config = dict(
    vocab_size=8192,
    init_std_o=0.0,
    learning_rate=0.0115,
    lr_mult_o=0.889,
    max_grad_norm=1.0,
    batch_tokens=8192,
    max_steps=10818,
    dataset='wikipedia_en',
)
Each number is 500 + 25 x the weight over its row's rms, rounded and kept within 0 to 999. Layers, rows and columns count from 0. Numbers have three digits each. The size before them is the row's rms in percent of the matrix's.

# v: layer 3 attention value, 192x128, rms 0.207, rows 72-108, columns 64-95
# o: layer 3 attention output (transposed), 192x128, rms 0.137, rows 72-107, columns 64-95
v72 118:514525485494505524483540506512536509490464480528473506511531495533495480479501513482533563507487
o72 113:449473502522478449502493480504482481517497479482482483503499457470476506520525516514493496561495
v73 106:486514450490522535543515529510469494531532521520487515501465516517528472538511478518477479477497
o73 100:513474521525485474480511508436481465471532519510517523475493510503503487501499503533490528524505
v74 108:502502477533522552552514489514493453449491460490501458501479521430531470484487505507512488531492
o74 105:512491501580479457518523485506506510472533498481473524511520521507492494507511527510521470520495
v75 107:479456456525517508518515458552441497511515484553482485490492471533517521483515483482482470482521
o75 103:532447511497547501495487468490499503467523514492515510471503507496468507467518491518485511517480
v76 107:502482511538510502487493526483519496474467509467472470487564488482486510532508471463476513495542
o76 106:488491499485459504522528448481486520496501490556480531523505498481498522511513478490513500513495
v77 099:502558500502506510508501511512470464473539514491547446486513471487492522515540522516520484501493
o77 097:513474477509485503493485514530502515494514521525529519505491559497473509495476534468494513470545
v78 112:518496481532458482550473465504515500488493486478487512487476515548430519445523461499529499521513
o78 103:533519518534496514491502482500509442509496510547478491513485481501569466508516461519492511539518
v79 102:501504546499497534472519472521479461513530481513480497440511522456541518500494529489499489487541
o79 099:490498507527516500526457529527501473469489487466518513532426507517528502519525516485489531521518
v80 105:499486514471487492507499504500473511517546529494546496498481506522504549521503515501441497461518
o80 095:507483508565429542481487523508503490471535504468498509531493499500462479509504488497459513504489
v81 108:518512533506482474505469496452532475502495481534469499521465465454448498484486523474505502489515
o81 106:492481511399468479489523522525477481492472481495500510491468507496511511473498522545493496512502
v82 108:492501463537511497525480523513487439534447519496476544528494490489541493514500510521485504492499
o82 096:512533472498523481478494490502507521445495492487544489501483501481502526517479476531460533506518
v83 101:532510466523479449484528542479505493505532498477526507506495495455496539531526516534519453539491
o83 099:537472508487525507501504511512506538511486469473504493481501487522552511462472485561503514519510
v84 109:558496465490463508498524510519514544488486511525505474471463463517520496497507492560503507472492
o84 098:539520493480499484534539493480570485506460509482492573517520515511462554491472518509443485501522
v85 103:521482484496504518481521487458489472508466530473576459489486523483508499508472469513449552490501
o85 098:532516491462504488499499505522492481457502485507482509464485519566497500491522511444516478463498
v86 100:508476496504489526480484498458495523456536520520505467504528503505520476493515498483486475516490
o86 094:468491465490492542509490487463456516529500496504530461531476514495532519465441515471520495473484
v87 101:522473527503528534522498486470468502483507496522521491573504518500469549497563514552552505530477
o87 092:522503475480498458514488526541465501524468497543484528507526451504516498534513480497510479523517
v88 106:505483547528501500457510467473511512445490506503494510533507496531482500471515533511492540483495
o88 105:496497510468478524511463501469490485576458473518541454484504480467490533520488533500523508462499
v89 100:444503524504496477530493491465538455450511491490491528465477524505489463490509455470512466518525
o89 101:518484509505539495461487485488527526534542492510505535502509479479501517535482509500525520545450
v90 113:509542529448505516499518495509527495528527499466494525505519490503486507481483449471475509508489
o90 114:519484491398485491503500493468492470524490471493538480482496488525496526486544488478540460526513
v91 103:478485527530480530472526455537518502465528456523500547525454513476558481506529466457506550503516
o91 098:511498540487495466508497494516481502490515506498487467513474472484451479484524512477494478480523
v92 110:518499501517506525483515488507547481523502494548520512504521519513490491538532499473508516485511
o92 104:507495518550468507512530520484497509527486478456486463517480523484470494499519521476481489519522
v93 104:476520459471530520496504518492529523511470477456469489475503519482493521508494484492487468512502
o93 105:467496509501490457467512458504487476518539522502493493491506491524509516520495492459472475516495
v94 107:532494512529503534457475481460510538516482496515469508492526513499503493524491462489537514514472
o94 095:493491492532546482495500503526469464480476544515534478503487499520509482490468489519541486461502
v95 105:496519476475484515515537476472501487488504499494472503452495487577532475455511548513544457469500
o95 096:523491470537505495476474483475503491525490508476499498472481497439465499563559511472512467478478
v96 108:503483496487486500523498532530471499522486494463444521507478497535498468467501491518491517471485
o96 096:516491489468503502519512475498487511528529506443519495477525553481497484486513474483501500510506
v97 110:530479477487465515534512471490550565535534505507482520496525435525487509504523509485468515515507
o97 109:470491512515516554473523476523531487491497529524530475466465490499466475508488476479497475536486
v98 105:475542504521483498499525449494512468517508446477469467497516498478522489501532516508476484508507
o98 100:488492486543469479534513525505507517508526460527487511482538479508529490469542495453500512461471
v99 101:461543465497558480538476520490487469494454475469479478510512469487516487473555528474483502478497
o99 091:467504499519494531473523532504515512478519482509493474467503500496520544476537493495466496536549
v100 107:449510458507485509460542505474455523476486488530474500545542448528526473497487501517528472475482
o100 102:467487484511506531499484499428530470499446498517468512470512498493507514566522505535469478513503
v101 106:499493488520513504439499506503513494469512463522471524515514502506509503451501469494495491479500
o101 100:521501513467490491492517477488508522462449559518450445497496509501492475491539486485491503531520
v102 104:518518476477513485522489455476460459505461518503456529524473486471541482512505521527521503494482
o102 099:463514451469488483470476520480528532521537462534492478469511532475501527470454502490493467509537
v103 108:474485491454502500507499483514475493565512493523515525476522473501493503499519496491523545503546
o103 100:539468514497484526506515526540483479487500552534480456462504516485472528517484543544477482498462
v104 104:512464513492530500502519490491497404512506477516502510496477494480490479455474482528481515509496
o104 098:494466497518505440493439489523481500480520471515493496492499537480527478516518515474505487460484
v105 110:484516489499481514517477472513508529514518485515517511502535512521530492484527504495492465474525
o105 105:452515503497490510495475552536481489501499511499465538501529535507438489502535491544537527498471
v106 110:485503511507530448483493506526531499497488499542484549508494495494477489494502479482520480516452
o106 109:494491531586512498525537486514488466463452468467493532449496474478476477487462473498512483529507
v107 109:460526506524523465527499543529502502490539541491493491518472511526509544503518470509486479508482
o107 099:495549482494491516499491491518482489482465447511503495493517515513497462459537495476507464489507
v108 101:482581502521521516514523533525514490502522481496503495469472508508491517482513514477510508509489